{
  "vocab_size": 3405,
  "norm": "rmsnorm",
  "lr_mult_o": 1.5,
  "doc_mask": true
}
Each number is 128 + 24 x the weight over its row's rms, rounded and kept within 0 to 255. Layers, rows and columns count from 0. The size above them is the row's rms in percent of the matrix's.

# layer 3 MLP gate, 320x160, rms 0.0724, rows 46-60, columns 0-159
size [101  93 104 103  96 100 101  96  99  93 104  96  95  95  94]
[[112  97 152 135 166 124 118 130 124 188 101 148 161 114 144 124  98 125 156 114 123 121 142 139 152  76 130  87 113  78 129 158 115 153 137 129 146 137 152  96  96 134 143  96 130 154 137 156 110 155 105 120 166 150 136 132  93 163 136 131 121 166 103 158 173 156 153 109 105  92  87 110 123 103 108 115 137 116 158 125 148 127 163 109 153 153 108 125 159 111 150  71 147 119 124 162  94 154 100 147 157 134 129 123 117 136 155 142 116 109 138 150 137 128 116 151 150 178  87 121  96 146 138 113 123 148 139 131 167 160 107 137 158 133 159 114 126 105 159 171 127 104 131 148 139 146  74 150  88 145 140 128 112 120 149 134  60 118 110 109]
 [129 151 112 113 117 134  97 109 133 145 117 126 118 129 171 104  87 146 158 103 146  94 112  89 125 149 159 107  97 114 114 147 120  81 100 120 121 108  80 119 122 135 173 124 125 147 109 130 120 180 119 162 115 120  90  85 103 133 157 146 119 170 152  89 141 148 116  96 123 141 106 146  85 111 119 158  94 117 144 142 106 163 124 128 146  88 164 100 115 104 182 125 138  99 123 153 125 128 147 157 162 104 137 101 131 147  89 133 125 141 108 141 125 174 157 115 130 141  92 133 130 153 158 117 122 172 151  91 118 150  74 138 115  75 146 108 131 119 103 139  51 130 130 153 132 152 148 134 123 140 139 132 141 116 111 140 102 130 158 154]
 [137 126 107 139  94 107 119 165 113 121 167 123 145 120 124 141 115 124 127 115 105 103 148 123  99 113 135  98  85  93  99 115  83 137 121 167 152 128  90 169 120 176 169 139 116 154 148 109 114 136  86 135 159 142 132 119 117 127 100 133 118 130  94 162 147 101 142 156 133 157 159 178 125 147 122 139 162 147 116 122  77  97  96 146 152 150  87 112 152 148  72 100  90  95 157 136 152 129 162 113 135 145 127 118 112 156 134 113 168 141 130 120 112 152 112 124 173 143 131 152 127 145 107 134 117 125 156 140 145  73 122 126 119 102 169 180 104  92 151 127 119 137 107 113 106  92 152 129 104 125 178 142 138  98  87 110 104 120 162 137]
 [136 110 141 132 147 172 114 114 152 130 101 108 109 111 163 113 107  81 131 170 127 128 134 152 142 111 140 144 100 111 136 118 105 144 178 123 160 111 126 136 109  86 132 147 118 110 126 116 125 147 119 121 176 170 144 106 148 160 124 141 144 104 137 139 150 128 119 129  99 154  55 123  97 113 125 161 134 200 133 156 153  92 170 115 130 108  97  98 127 106 115 103 158 126 122  89  89 105 115 150 117 150 100 128 185 122 104 180 144 113 121  98 109 130 116 119 116 106  78 114 120 140 139 105 138 141 176 133 185 144 169 133 116 158 123 153 126 138 146 139 133 159 138 130 110 144 133 149 121 110  98 139 158 129 132  81 143 172 121 157]
 [130 200 128 122  87 134 132 132  73 163 103 111 156 112  85 144 141 101 133 115  97 142 129  81 121  83 151  91 129 122 123 141 146 155 117 133  82 135  91  92 138  95 124 158 117 188 149 148 112  94  88 153 180  78 129 103  92 117 138 148 168 128 105 106 118 116 134 142 148 116 124 152  97 127  88 122 115 134 129 120 163  91 121 145 150 132 134 111 159 127 113 112 143 158  92 125 135 159 116 115 136  97 155 131 108 183 133 108 123 111 114 124 142 121 102 151 142 129 121 152  99 151 115 107 133 106 155 137 155 124 116 175 128 136 123 131 122 144 156  98 156 160 143 129 179 145 118 125 141 119 157 118 136  96 154 165 118 114 159 154]
 [ 95 136 116 143 160 132 116 125  77 130 101 138 111 105 105 103 169 126  64 134 159 104 142 120 129 133 103 102 107 162 136 124  99 131 102 101 223 151 102 129 114 122 150 153 136  92 158 146  77 141 103  71 135  91 117 126 126  99 113 146 155 134 137 143 132 129 104 151 101 109 155 128 123  77 110 162 122 104 143  96  93 103 122 115 110 117 111 116 123 151 117 157 107 127 122  92 131 135 135 110  78 144 114 108 149 159 172 152  83 150 129 118 118 113 107 166 169 119 134 147 141 121 135 136 119 154 122 149 103 145 129 161 125 137  98  77 134 154 117 169 158 153 104 113 140 123 131 142 127  92 126 116 144 114 146 118 112 123 124 169]
 [121 119 145 145  87 115 166 114 133 128  93 118 157 129 134 116  91  97 127 140 111 159 105 117 118 124  93 124 120 143 146 169 161 129 180 173 113 118 120 125  75 119 102  88 115 136 122 139 103 125 117 160 116  70 117 102 131  86 133 146 130 119 146 125 119 126 119 134  98  68 146 111 133  97 141 121 156 112 143 105  90 113 138 114 139 155  96 127 153  95 155 105 104 102  80 136 104 130 124 124 105 128 137 151  98 116 120 119 160 139 127 150 109 136 169 102  77 117 142 113 185 141 167 134 104  99 153 138 165 186 138 177  93 138 104 118 120 163 132 123 108 154 110 128 130 112 111 128 153 107  81 163 139  83 121 160 131 115 143 141]
 [113 126 137 125 128 124 114 138 100 124 125 148 104 155  92 127 150 111  91 140 187 161 146 151  97 117 103 147 126 115 139 158 152 172 141 122 105 148 196 132 130 159 129 159 107 148 123 164 159 104 113  91  89 159 134 154 147 182 112 152 159 132 105 138 118 134 100 113 107 109 125  89 109 116 146 147 166 175 132 119 172 178  92 103  89 128 137 123 125 154 100 173 106 126 126  97 133 142 153 117 151 155 140 132 140 176 128 155 154 115 154  72 125 185 129  98 105 135 135 151 149 106 124 151 113 137 163 140 134 119 123 124 114 150 116  87 122 124 137 117 133 134 166 103 116 145 159 162 133 172 154 133 117 131 150 123 159 140 120 118]
 [121 160 104 125 152 100  97 108 117 159 158 145 184  97 105  78 124 154 157 178 144 129 133 142 142 102 114 122 136 143  84 176 130 150 101 131 110 136  84 121 136 144 161 150 127 169 148 110 110 108 156 162 120 108 117  82 139 138 165 100 158 113 105 118 130 152 132 134 109 139 153 131 126 159 143 120 158 141 124  90 158 143 151 156 143 162 108 152  99 122 135 117 112 117 137 147 153  80 139 128 152 133 139  99 155 151 124  98 136  82 149 128 123 148 184 124  82 109 118 139 145 130 133 124 152 118 101 132 135 153 182 154 114 113 121 106  93 115 137 120 110 159 110 132 146 114 134 141 104 144 134  84 144 158 121 140 186  76 167 145]
 [154 151 160 142 138 100 105 135 125 167 127 106 124 148 125 182 149 121 124 134 140 136 134  96 109  92 149 130 128 129  97 102 115 168 115  88 139 131  96 114 100  84  93 137 160 122 144 161 108 148 126 122 107 116 108 121 120 110 140 144 132 133 122  99 135 163 127 161 147 130 160 143 146 152 128  95 151 139  98 101 115 123 191  96  98 144 121 154 147 120 160 108 128 116 153 162  79 120 160 132 119 130 139 190 177 159 118 143 137 119 181 104 138 193 161 165  89 155 120 132 115 123 124 114 138 165 116 119 118 149 129 151 155 158 156  98 175 135 108 103  93 133 118 153  99 135 115 135 109 154 128 122 160  99 100 131 166 164 115 130]
 [126 156  85  89 124 162 158 113 123 121 114 119 116 119 102 171 154 157 176 128 130 111 150 135 126 164 134 109  94 126 144 148 151 121 153 132 115 116 142 118 109 126 157 152 106  98 112 147 142  91 124 180 167 115  96 122 131 125 109 162 112 119 124 100 111 102 123 141 110 170 133 100 155  96 142 151  91 109 119 125  90 105 161 128 132 160 141 103 179 115 129 160 122 140 117 113 114 134 131 149 121 144 187 104 127  85 115 120 105 118 146 125 124 147 120 135 107 132  75 116 161 114 121 168 112 171 158 140 124 140 114  67 143 138 118 176 134 176 117 117 124 140 164 144 143 107  86 118 103  59 123 114 163 130 161 104 161 133 109 129]
 [148 143 136 101 100 122 142 154 140 146 115 144 151 138  82 124 103  81  87 101  90 144 136 130 110 105  81 120  91  89 118 129 116 148 175 127 123 155 175 122 124 110 136 108 131  97 131 130 124 181 159 118 124 114 124 127 121 140 119 130 113 152 150 156 105 116 138 142  80 127 150 117 179  92  97 176 114 104 133 112 122 150 132 132 115 143 125 183 128 110 139 132 132 108 186 131  88 112 135 121 147  74 121 147 120 158 171 140 135 129 117 130 110 109 107  90 155 154 162 122 153 124  71  82 102 141 158 139 121 127 124 141 125  99 174 170 115 127  92 115 167 102 129 137 140 127  94 163 139 100 137 152 126 117 120 128 135 104  83 108]
 [143 150  88 144  77 125 117 158 152 116 165 140 128 125 141 148  86 116 114  81 151 167 135 139 157  69  98 165 128 117 144 141 121 147 167 125 116 126 116 110 102 124  98 105 143 149 144 130 153 205 143 150  96  72 120 120 136 155 139 116 124 109 137 118 103 108 147 105 153 100 103 141 149 124 101 144  91 137 110 132 131  84 118 133  77 100 134 122 168 103 132 121 139 134 105 128 107  84 105 118 137 139 136 135 110 118 114 157 122 105 116 131 137 126 137 120 133  98 126  75 159 122 130 143 181 181 146 115 119 129 116 144  98 137 103 140 138 125 130 129 132 133 101 149 126  72 157 147 123 112 117 116 138 115 156 176 190 158 152 102]
 [125 117 130  82 108 151 150  78 175 156 167 149 108 115 115 119 113 171 147 122 169 142 114 157  77 119  95 141 147  97 114  98 141 121 126 103 171 140 117 197 139 128 131 126 109 129 120 111 125 130 117 133 172  98 107 109 150 135  95  94 126 133 110  95 176 114 114 169 149 135 116 107 145 137 126 180 161 129 115 143 126 135 140 140  88 129 181 118 137 105 157 157 107 128 110 129 152  96 148 154 135 147 131 149 137  92  90 150 110 129 136 105 156 168 136 141 137 104 157 111 116  92 137 131 128 107 136 112  99 188 123 142 136 145 148 147 111 117 145 164 108 195 137 110 101 122 161 130 125 144 105 158 118 130 154  97 119 132 123 159]
 [128  74 114 102 106 112 104 143 147 114 160 111 166 102  84 109 144 154 127  96 114 117 110 156 141 146 137 128 120  92 106 126 118 124 104 137 142  82 113 107 149 123 131  98  93 140 127 102 124 149  60  96  98 137 108 130 101 118 135 116 121 152 101 119 113 131 143 140 133 121 117 147 134  80 164 136 170 156 162 121 179 108 140 111 151 122 159 128 135 150 130 153 128 128 130 135 117 117  96 135 168 109 131 106 142 111 152 151 142 165 141 171 133 140 133 132 156 158 170 109 129 163 123 137 129 127 132 146 157 162 132  80 116 110 197 132 138  57 148 164 170 112 136 143  89 112  91 161 126 120 142  71 111 150 113 100 127 118 125 132]]
# layer 3 MLP up, 320x160, rms 0.0713, rows 46-59, columns 0-159
size [101 101 104  96 100 102 106  89  97  95 105 101  96  96]
[[115 121 108 148 154 109 128 100 131 143 141 109 152 145 137 165  77 136 105 107 129 128 137 156 174 136 155  89 122 126 102 137 118  86 131 120 142 125  71 174 112  99 155 144  99 145 137  79 130 111 133 129 107 113 117 134 140 143 122 103 125 156  96  98 135 163 130 116 150 154  79 138 119 116 121 103 120 164  97  99 135 168 128 138 151 149  64  80 153 145 124 172 186 143 170 117 135 104  95  86 120  91 155 155 120 154 155 123 136 144 144 128 165 158 127 127 129 120 142 133 147 155 139  94 109 174 114 116 105 163 127 151 138 137  81 128 121  88 135 140 162  99 132 136 147 145  81 108 119 107 116 172 111 137 124 109 114 126 141 131]
 [127 155  94 115 136 104  58 102 157 127 126 153 170 105  99 125 137  99 156 149 139 148 146 152 136  92 116 122  81 130 123 172  94 148 141  92 121 104 103 152 133 116 171 142 156 154 125  93 106 122 148 124 160 113  80 100 118 152 126 118 147 146 125 116 125 104 116 153  88 130 136 110 125 112 123 105 150  99 174 142 152 123 154 122 146 156 155 143 137 134 131 149 132 149 139 187 145 159 143 116 163 164 123 124 142 163 110 133 120 145 120 150 127 135 158 136 164 131 137 115  87 133 115 128  93 146 141 129 127 116 102 119 169  84 140 130 149  69  94 116  83  95 121 116 161 169 150 105 148 129 143 159 148 138 104  90 134 128  96 175]
 [ 89 125 109 126 151 135 172 132 153 137 135 114 123 133 124 109 115 114 121  91 131 118 152 135 124  87 144 107 105 128 142  92 108 175 130 151 107 109 137 141 128 183 105 154 126 130 105  70 131 132 122 134 194 210 160 139  41 168 114 123 110 163 126 147 127 123  93 141 134 144 124 147 149 132 135 129 127 129 131 148 135 113 107 150 119 147 106 137 132 126 102 101 125  97 146 140 157 167 120 121 110 138 136 133 104 186 118 106 165 140 103 114 143 109 141 111 136 173 131 122 145 123  87 109 115 109 110 109 135 107 123 110 158 135 138 170 137 150 124 105 151 100 122 102 148 112 129 180 128  79 119 122 152  99 152  73 146 145 133 114]
 [123 116  84 136 121 170  95 148 102 118 126 129 152 157 127 178 124 117 112  96 107 117  94  93 131 102 154  90  81 120 117 116 104 154 135 125  92 147 120  97  98 123 149 139 154 124 120 135 117 114 156 147 124 149 138 146  87 137 122 146 113 155 153 145 123  81 117 124 145 110 149 107 131 145 122 114  87 128 169 115 118 161  88 144 175 138 126 128 126 126  87 117 135 157 168 134  97  95 109 106 108 140  86 114 156 180 128 154  99 168 172 119 152 142 105 144 101 135 117 146 144 122 123  93 162 158 132 115 154 118 147 128 133  78 110 103 165 164 169 113 109 173 125  78 143 117 150 123  68 136 116  96 112  99 117 143 128 119 117 134]
 [146 153 110 132 143 131  79  84 126 158  84 122 159 115 131 101 139 131 163 148 113 123  80 132 115 112 120 150 145 160 144  96 102 132  97 138 115 150 143 116  81 118 145 101 158 115 160 146 118 127 132 125 173 115  74 119 135 164 155 110 131  93 105 115 139  94 117 122 155 118 103 116 110 113  73  88 127 141 137  94  95 113 106 136 124 129  93 114 146 132 152 158  94  96 114 129 147 128 133 107 117 110 126 106  97 148 124 107 128 126 125 167 135  99 113 164 103 145 100 117 143 145 133 139  93  93 159 159 146 159 156 157 130  97 178 156 101 120 181 179 105 127 155 103 140 136 173 108 128 135 153 108 148  71 125 142 143 158 132 141]
 [162 157 122 112 147 106 146  78 135 155  82 118 123 202 169 126 147 144 108 183 163 153 132 172 124 124 104 150 144 110 111 105 127 122 124 119 134 161 106 132 133 138 120 121 167 130 106 125 151 135 135 155 128 127 133 129 131 139 121 121 127  76 166 164 173 160 154 156  85  96 111 122 162 117  94 138  89 132 133 124 154 140 126 124 111  74 120 125 102 145 135 151  91 143 127 130 111 134 159 116 102 139 135 146  85 119 156 131 148 145 112 117 104 131 125 108 108 103 151 150 101 120 125 125 103 167 101 156  89 151 102 184  87 141 115 149 121 117 142 115 171  97 119 132 142  85  95 115 137 117 115 113 166 160  87 147 130  92 120 111]
 [155 117 149 120 106 141 144 134 138 154 143  87 134 118 150 170 141 109 150 118 108 136 111 132 112 133 138 116 161  95 155 105 113 127 134 121 103 140 142 112  80 145  80  79 112 160 168  90 156 120  88 155 141 131 118 123 112 113 156 171 148 115 110  63 122  96 134 136 108 177 110 165 180 126 151 147 119  88 140 125 123 134 146 121 168  96 129 139 113 139  92 135 136 132 130 158  69 115 120 139 107 106 126 131  82  98 109 112 144 153 111  91 118 158 146 144 113  92  78 143 107  95 120 143  74 115  99 145 123 118 136 170 123 124 133 119 153  89  87 136 110 143 152  87 128 113 126 123 136 145 137  89 120 122 108 110 121 173 139 114]
 [134 110 149 134 147 103 140 104 177  90  89 113 146 119 135 129 111 150 111 143 102 118 129  92 157 169 175 118 133 133 105 124  89 158  93 106 145 117  86 137 156  90 137 138 114 103 110 107 108 157 129 164 134 111 120 111 157  93 149 119  81 148  97 150 151 155 183 133 161 144 107 134 120 118 103 123 147 125 128  72 119  92 178 155 148 139  95 139 132 124 151 142 144 119 142 123 138 122 155 105 121 109 108 153 134 129 105 124 140 103 131 155 150 114 107 160 156 141 167 126 109 172  89  96 125  91  94 115 140 132  99 103 139 118 163 160 178 116 121 120  94 138 146 161 116 147 137 101 115  74 132 114 175 112 137 143 138  91 126  97]
 [103 136 122  94  89  96 136  85  97 167 149 113 164 149 119 119 116 170 112 174 175 128 111 100 116 101 151 131 145 105  94 138 168 140 122 106 113 136 137 118 158 156 124 143 120 163 117 129 107  89 163 126 131 150 154 121 137 109 182 100 111 113 149 138 124 185  98 106 108 109 128 114 102 112  97 104 151 110 176 113 140 136 100 162 117 134 134 146 151 143 154 120 159 132 109 158 100 110 100 155 150  96 149 101 137 140 116 114 145  88 121 125  88 137 157 124 169 143  91 158 114 165 134 101  86 117 148 170 117 160 176 121 137 146 105 107 136 104 104 126 153 112 157 140 134 156 129 178 124 147 148 142 139 128 128 122 160  89 141 129]
 [103 123 106 139 131 148 171 112  95 109 136 138 144  96  56 113 151 106 129 109 157 119 109 168 163  73 124 123 119 101 125 130 108 166  97 122 129 125 140 115 128 100 130 132 106 139 139 125 153 153 103 124 122 138 148  98 122  97 118 154 143 137 151 148 130 123 124  86 103 110 115 117 173 178 133 164  88 135 131 105  98 135 169 120 150 125 119 133 125  92 133  82 134 152  89 185 111  88 150 154 117  95 113 130  67 153 152 106 143 148 141  93  95 125 143 140 100 113  93  90 156 137 132 141 112 130 105 135 125 110 117 158 170 134 138 139 104 152 177 106 133 140 145 131 111  94 128 105 109 131 105 101 133 117 176 172 165 148 126 131]
 [ 90 127 121 151 148 139  78 148  99 122 126 146 154 116 131 112 138 143 107 162 138 145 112  99 140 105 105 157 151  96  92 121 172 145 137 147 133 152 142 109 145  69 121 133  97 140 132 116 125 129 113 149 120 124 123 120 149 124 137 141 189 112 103 192 121 155 117  87 152 129  75 126 132 147 136 128 143 129 143 144 131 119 147 115 157 111 157 108 152 123  94 188 141 148 134 165 138 114 132 136 136 150  95 113 118 141 116 105 130 150 107 131 124 124 105 116  87 156 117 121 131 134 161 113 155  97 182  92 126 140 106 161  85 116 168 131  92 155 162 148 113 148  99 151 169 157 149 118 151 121  99 167 117 188 144 173 123 154 154 105]
 [105  97 124 186 122 109 141 152  95 137 153 108 172 122 154 143 140 143 136 155 170 101 121 114 147 134 142 110 119 112 130 170 118 119 107 106 134 131 122 109  94  96 139 110 126 102 130 103 108  72 103 120 145 181 108 134 115 142 105 139 113 121 120 109 157 116 173 147 102 146  98 119 134 135 190 146  91 108 140 125 153 100 135 103 149 121 125 123 132 120 136 133 123 141 128 150 189  72 128 156  89 124 143 125 109  88 123 123 133 154 174 111 159 126 132 170  84 138  92  87 146 127 175 106 134 113  86 115 125  98 147 112 112 112  54 161 137 156 139 152  98 140 131  97 111 116 131 142 129 127 155 127  99  98 149 143 111 115 136 128]
 [114 111 126 137 164 110 115 137 110 157 127 143 120 129 111 120 142 117 134 120 101 117  96 127  79 111 142 126 135 135 156 119 172 111 122 109 141  97 117 144 154 171 136 121 166  71 125 139 126 124 152 102 132 140 160 128 101 148 159 138  95  93 174 136 125  85 103 129 118 152  78 100 144 151 167 132 113 144 142 131 109 102 150 143 153 157 132  99  63 137 113 152 120 197 133  97 155 150 125 124 130 145 170 137 168  88 120 111 165 130 105  93 141  95 124 115 125  87 117 122 127 103 128 115 129 123 111 132  98 109 101 169 158 132  99 151 117 123 118 120 122  72 133 117 129 167  87 109 155 107 156 132 138 196 112 100 118 159 141 134]
 [ 67 121  87 118 139 149 146 120 134 147 108 159 123 158 160 145  94 131 118 128 114 156 136 124  97 165  75  96 165  93 137 113 135 132 172 138 140 135 108 176 121 170 188 128 133  79 129 145 143  84 127 127 142 132  86 134 161 123 136 133 121 124 124 129 102 136 106 149 128 126  98 127 140 142 111 146 138 150 110  73 132 167 123 114 128 110 121 100 148 128 110 114 115  94 135 154  99  75 144 100 139 154 131 111 104 150 135 118 135 136  80 132 123 140 171 167 131 156 127 155 167  97 164 158 160 143 143 180 112  92 119 135 123 126 104 111 160 153 156 115 123 134 146 143 157 142 124 121 137 115 151 156 149  79 137 150  97 162 102 147]]
# layer 3 MLP down (transposed), 320x160, rms 0.0974, rows 46-59, columns 0-159
size [105  98 103 102 100 101  99  97 103 102  99 101  94  97]
[[141 148 113 181 124 101 137 142 134  99 154 146 146 123 163 163 117 111  37 118 102 146 119 131 143 134 122 118 125 149  54 141  97 110 109 131 153 159 153 166 108 123 109 134 110  91 115 116 141  78 125 137 178 117 164 126  90 131 149 113 130 133 116  96 107 124  88 130 124 127 134 119 130 116 120 116  77 135 139 113 104 138 142 108 123 140 109 143 114 147 114 188 174 114 156 143 156 135 135 126 117 107 141 131 142  80 141 143 162 153 130 129 166 120 135 145 138 122 181 111 126 118 107 155 167  98 155 154 102 123 142 159 116 128 135 106 121 132 113 159 163 151 114  80 117 139 163 124 155 109 103 183 116  99 127 140 103 121 132 108]
 [125  75 107 124 130 116 125 158 126  68 113 180 137 124  63  91 146  86 126 133 122 145 140 126 119 109 114  61  81 110 147 148 117 142 134  97 138 141 116 158 171 167 129 138 119 143 119 167 126 159 135 129 165 151 139 103 101 123 105 136 130 141 114 173 135 127 114 105  96 144 167 130 149 113 110  95 172 128 149 158 118 135 153 123 158 135 157 134 146 163 168  85 114 139 140 161 146 146 122 119 105 134 112 120 114 131 151 127 120 119 137 163 129 109 104 139 109 171  95 152 107  91 138 102 134 151 110 156 168 109 121 137 154 139 154 145 135 107 112 141 130 164 116 125 175 165 143 124 127 131 134 190 146 110 123 126 132  73 116 138]
 [140 134 117 111  95  81 170 126 134 153 128  99 143 149 122 125 131 163 146 160  97 116 113  89 130 135 117 129 158 154 114 161  92 188 125 121  89 135 189 134 123 132  98 128 143 149 128 152  91 106 151 114 128 138 154 142 159 105 122 112 147 119 113  92 179 167 117 134 147 131 138 101 116 122 145  70 132 120 121 156 146 105 161 152 127 106 103 123 116 117 118 154 149 133 177 150 114 165 130 138 114 174  87 120 116 170 140 148 128 138 142  96  99 158 127 120  96 159 107 100 141 102 160 130  86 147 175 168 118 165 129 141 154 129 120 119 114 159 123  87 134 132 102 139 112 122 113 140  77 151 170 131 114 120 110 159  84 134 130 143]
 [104 129 171 132 113 108 117 122 151 169 166 137 139  55 144 162 101 137 165 105  97  86 144 190 126 127 143 131 137  84 132 147  93 132 131 165 136 119 137 137  57 117 179 137  73 138 128 156 136 174 130 113 132 141 168 125  70 117 118 120 146 160 130 165 131 129 139 160 165 129 124 140  78 112 175 138  91 160 178 143 121  97 100 118 122 154 129 127 129 111 144 159 150 128 152 149 110 123 161 102 128 147 158 119 130 100 157 105 155 144 136 137 116 108  78 128 120 153 148 120 132 131 118  87 118 136 123 142 128 154 118 163 123 141 114 118 124  99 133 147 146 134 138 126 119  97 105 142 121 105 106 132 146 115 121 132 150 158 123 112]
 [137 131 161 145 104 125 147  89 135 111 139 117 125 146 111 126 178 134  98 114 111 112  62 134  71 135 104 110 158 144 129 108 115 118 133 127 118 155 132 102 121 139 127 103 161 161 147 162 133  94 130 123 130 168 125 174 150 150 106  98  97 102  94 129  99  90 108 100 163 137 131 109 173 110 136 148 153 141 105 133 158 103 108 165 156 132 167 104  84 114 110 110 158 140 106 142 113 158  80 112 150 151 156 123 123 137 156 105 144 134  89 139 118 111 132 118  91 120 161 139 131 116 105 151 156 155 135 134  83 156 150 171 133 145  75 121 111  81 120 132 103 175 161 109 135  95 132 119  94 156 129 146  99 128 119 101 141 140 145 152]
 [116  99 120 115 153 100  86 130 111 118 126 134 150  85 134 129 145 122 144 106 114 132  99 158 120 104 111 156 125 103 130 165  93 103 123  81 105  92 118 118 144 160 133 163 135 102 171 119  82 137  98 113 153 132 158 132 154 169 146 107 162 124  97 128 114 125  90 117  85 122 115 149  92 106 119 169 111 149 148 160  98 110 122 115  88 151 129  93 115 138 157 171 114 117 154  89  67 137 142 127  96  71 117 141 141 164 121 141 107 116 146 116 134 127 151  96  72 101 140 160 172 116 151 129 119 125 124 136 118 102 118 150 135 124 100  96  93 139 113 127 153 149 118 174 180 121 159 160 128 132 109 120 115 103 145 134 111 139 103 156]
 [132 131 182 116  95 151 126 120 147 136 116 101 128  87 136 155 156 132 137 120 133 141 105 132 139 149 144 137 122 154 178 161  85 133 164 126 157 110 158 146 104 130 135 121 131 122 150 110 155 137 126 127 130 107 120 126 130 110 151  96 116 127 159 160 106 148 110 159  93  91 126 183 121  82 133 107 106  74 143 123 102 114 114 165 123  98 182 115 139  92  92 169 166 108 130 121 118 112 106 137  96 115 115 131  92 103 124 145 140  84 111 179 136 138 118 160 104  93 144 121 180 127 118 173 148 179 143 118  97 165 163 119 122 110 161 154 143 127 112 113 108 175 120 129  89 105 112 111 140 147 127 164 139 126 106 123 105 135  84 117]
 [129 137 156 126 163 114 133 158 109 116 127 139 140 141 125 105 140 186 118 103 119 186 223 149 110 182 160 126 118 150 132 130 120 155 130 142 123 127 144 132 145 115 130 129  97 128 106 130 154 136 136 136  90 170 103 134 152 139 171 159 144 123 116 164 100 142 136 117 173 116 144 112 124 112  74 143 161 170 128 123 164 138 128 134 118 101 104 136 154 142 145 198 137 140 104  97  81 117 134  80 150 180 133 121 129 155 113 155 123 115 117 103 122 147 129 136 173 147 107 122 106 117 136 116 135 142  87 135 121 150 132 133 146 129 113  98 131  76 104  71 115 101 135 148  86 152 108 133 111 115 150 116 115 112 137 139 139 123 143 128]
 [135 103 130 132 145 127 162 140  95 129 104 117 160 129 175 105 121 174 110 140 176 112 107 159 119  94 153 117 162 102 133 128 143 110 128 130  96 144 132 136 136 129 157 166 163 134 152 143 132  57 131  60 126 132 141 103 128 119 107 113  98  97 149 138  84 142 129 113 116 109 130 116 117 121  91 106 144 140 116 111 121 153 150 121  89 152 114 130 126 128 108  73 150 110 126 158 149  81 112 149 136 158 186 120 119 104 131 105 129 123 128 122 115  73 137 131  69 159 115 141 124 120  90 134 144 104 138 121 154  77 161 116 154 127 104 101  90  95 128  91 158 142 110 156 147 116 143 154  93 160 148 118 145  98 139 135 152 112 151 109]
 [138 146 147 127 121 117 116 132 131 179 135  62 131 108 124 157 137 103 116 105 156 105 111 143 142  97 127  92 151 142 111 107  96 124 110 131 108 143 105 119 142 115 102 114 143  91 119 152 155 140 151  83  77 147  89 126 101 120 146 122 138 143 159  88 171 139 110 168 137  98 148 132 149 130 165  85 106 167 127  87  95 137 125 110 123 156 136 190 122 128 142 131 171 115 159 148  97 120 163 115 142 135 117 173 165 169 114 115 144 113 131 139 127 139 124 134 116 166 122 165  99 105 117 143 105 154  75 145  94 151 134 141 144 137 158 131 174 146 134 102 131 113 116 155 153 108 150 126 132 173 145 114 148 108  71 118 146 151 102 125]
 [130 150 124 176 151 133 144 113 139 134 158 113 102 136 164 153 165 174 163 144 137 122 178 163 134 122  78 113 131  98 130 139 145 123 146 134 114 124  97 113 142 113 129 127 108 106 119 138 141 139 136 140 156 122 167 127 113 150 123 133 122 137 104 139 101 142 138 127 131 149 132 142 118 156 107 125  72 112 130  80 160  98 147 119 121 127 103 133 159 102 114 140 145 135 161  96 129 125 112 115 109 124 151 120  89 114 157 123 133 140 129 110 130 145 165 160 121 103 116 144 128 119 104 105 169  90  73 156 111 161  84  89  55 180  76 126 135 173 144 128 132  90 138 114 147 157 127  66  99 100 133 113 150 117  84 150 149 144 111 104]
 [110 133 112 144 167 118 187 125 152 101 153  81  87 127 144 161 138 108 119 133 167 109 141 139 144 141 187  91 141 137 131 131 119  93 100 121 137 118 123 153 130 130 161 120 163 132 123 125 141  95 129 137 164 125 132 157 170 129 110 140 174  90 114 142 177 152 118 104 100 129  70 127 100 133 158 120 169 111 132 164 126 137 159 125 113 116 101 109 129  88 142 108 134 132 147 133 103  94  93 164 148 126 181 148 147  98 106  96 148 135 132 109 128 167 123 104 124 140  84 139 125 142 130 129 153 119 112 140 135 148 110 143 121 137 115  74  72 109 108  93 115 180 124 146 135 138 109 147 108 148 143 165 139  95 123 176 103 131 129 147]
 [116 107 144 150 124 103 118  84 107 145  99  88  89 134 112  92 172  85 135 168 174  89 143 114 120 131 143 121 163 151 120  88 111 156 125 130 158 129 131 152  67 153 109 137 118 138 128 114  70 111 102 102 112 125 129  79 120 102 127 178 146 171 114 144 114 156 140 129 106 168 117 101 109 112 159 193 138 111 129 125 160 144 116 118 160 152  91 106 109 174 136 114 134 125 167 127 103 129 161 125 148 121 137 148 119 132 128 144 141 131  87 141 122 141 117 150  97 131 119 155  97 127 104 117 144 138 119 115 109 118 144 131 160 104 149 111 121 142  84 110 113 115 139 126 116 160 109 172 118 148 158 122 127 169  98 111 157 170 128 163]
 [112 147 153 145 122 125 112 143 134 116 143 172 116 138 130 142  99 106 148 139  97 108 152 113 165 117 126 160 110 176 131 115 149 156 146 171  99 183 165  54 134 105 119 107 140 127 142 131 115 117 130 119 105  97 164  86 131 143 169 121 144 127 135 165  96 107 166 124 108 167 131 135 119 125 128 127 122  96 136 109 127 147 163  96 177 102 115 156 107 164 131 115 154 126 109 133  67 101 124 122 159 117 138 104 126 156 123 107 176 102 150 166 161 142 107 111  95 130  85 169 109 120 148 108  87 162 126 157 145  83 123  96 118 126 140 137 130 130 102 139 122  98 150 106  88 144 141 120 156  98 145 147 125 160 112 154 159 135 116 141]]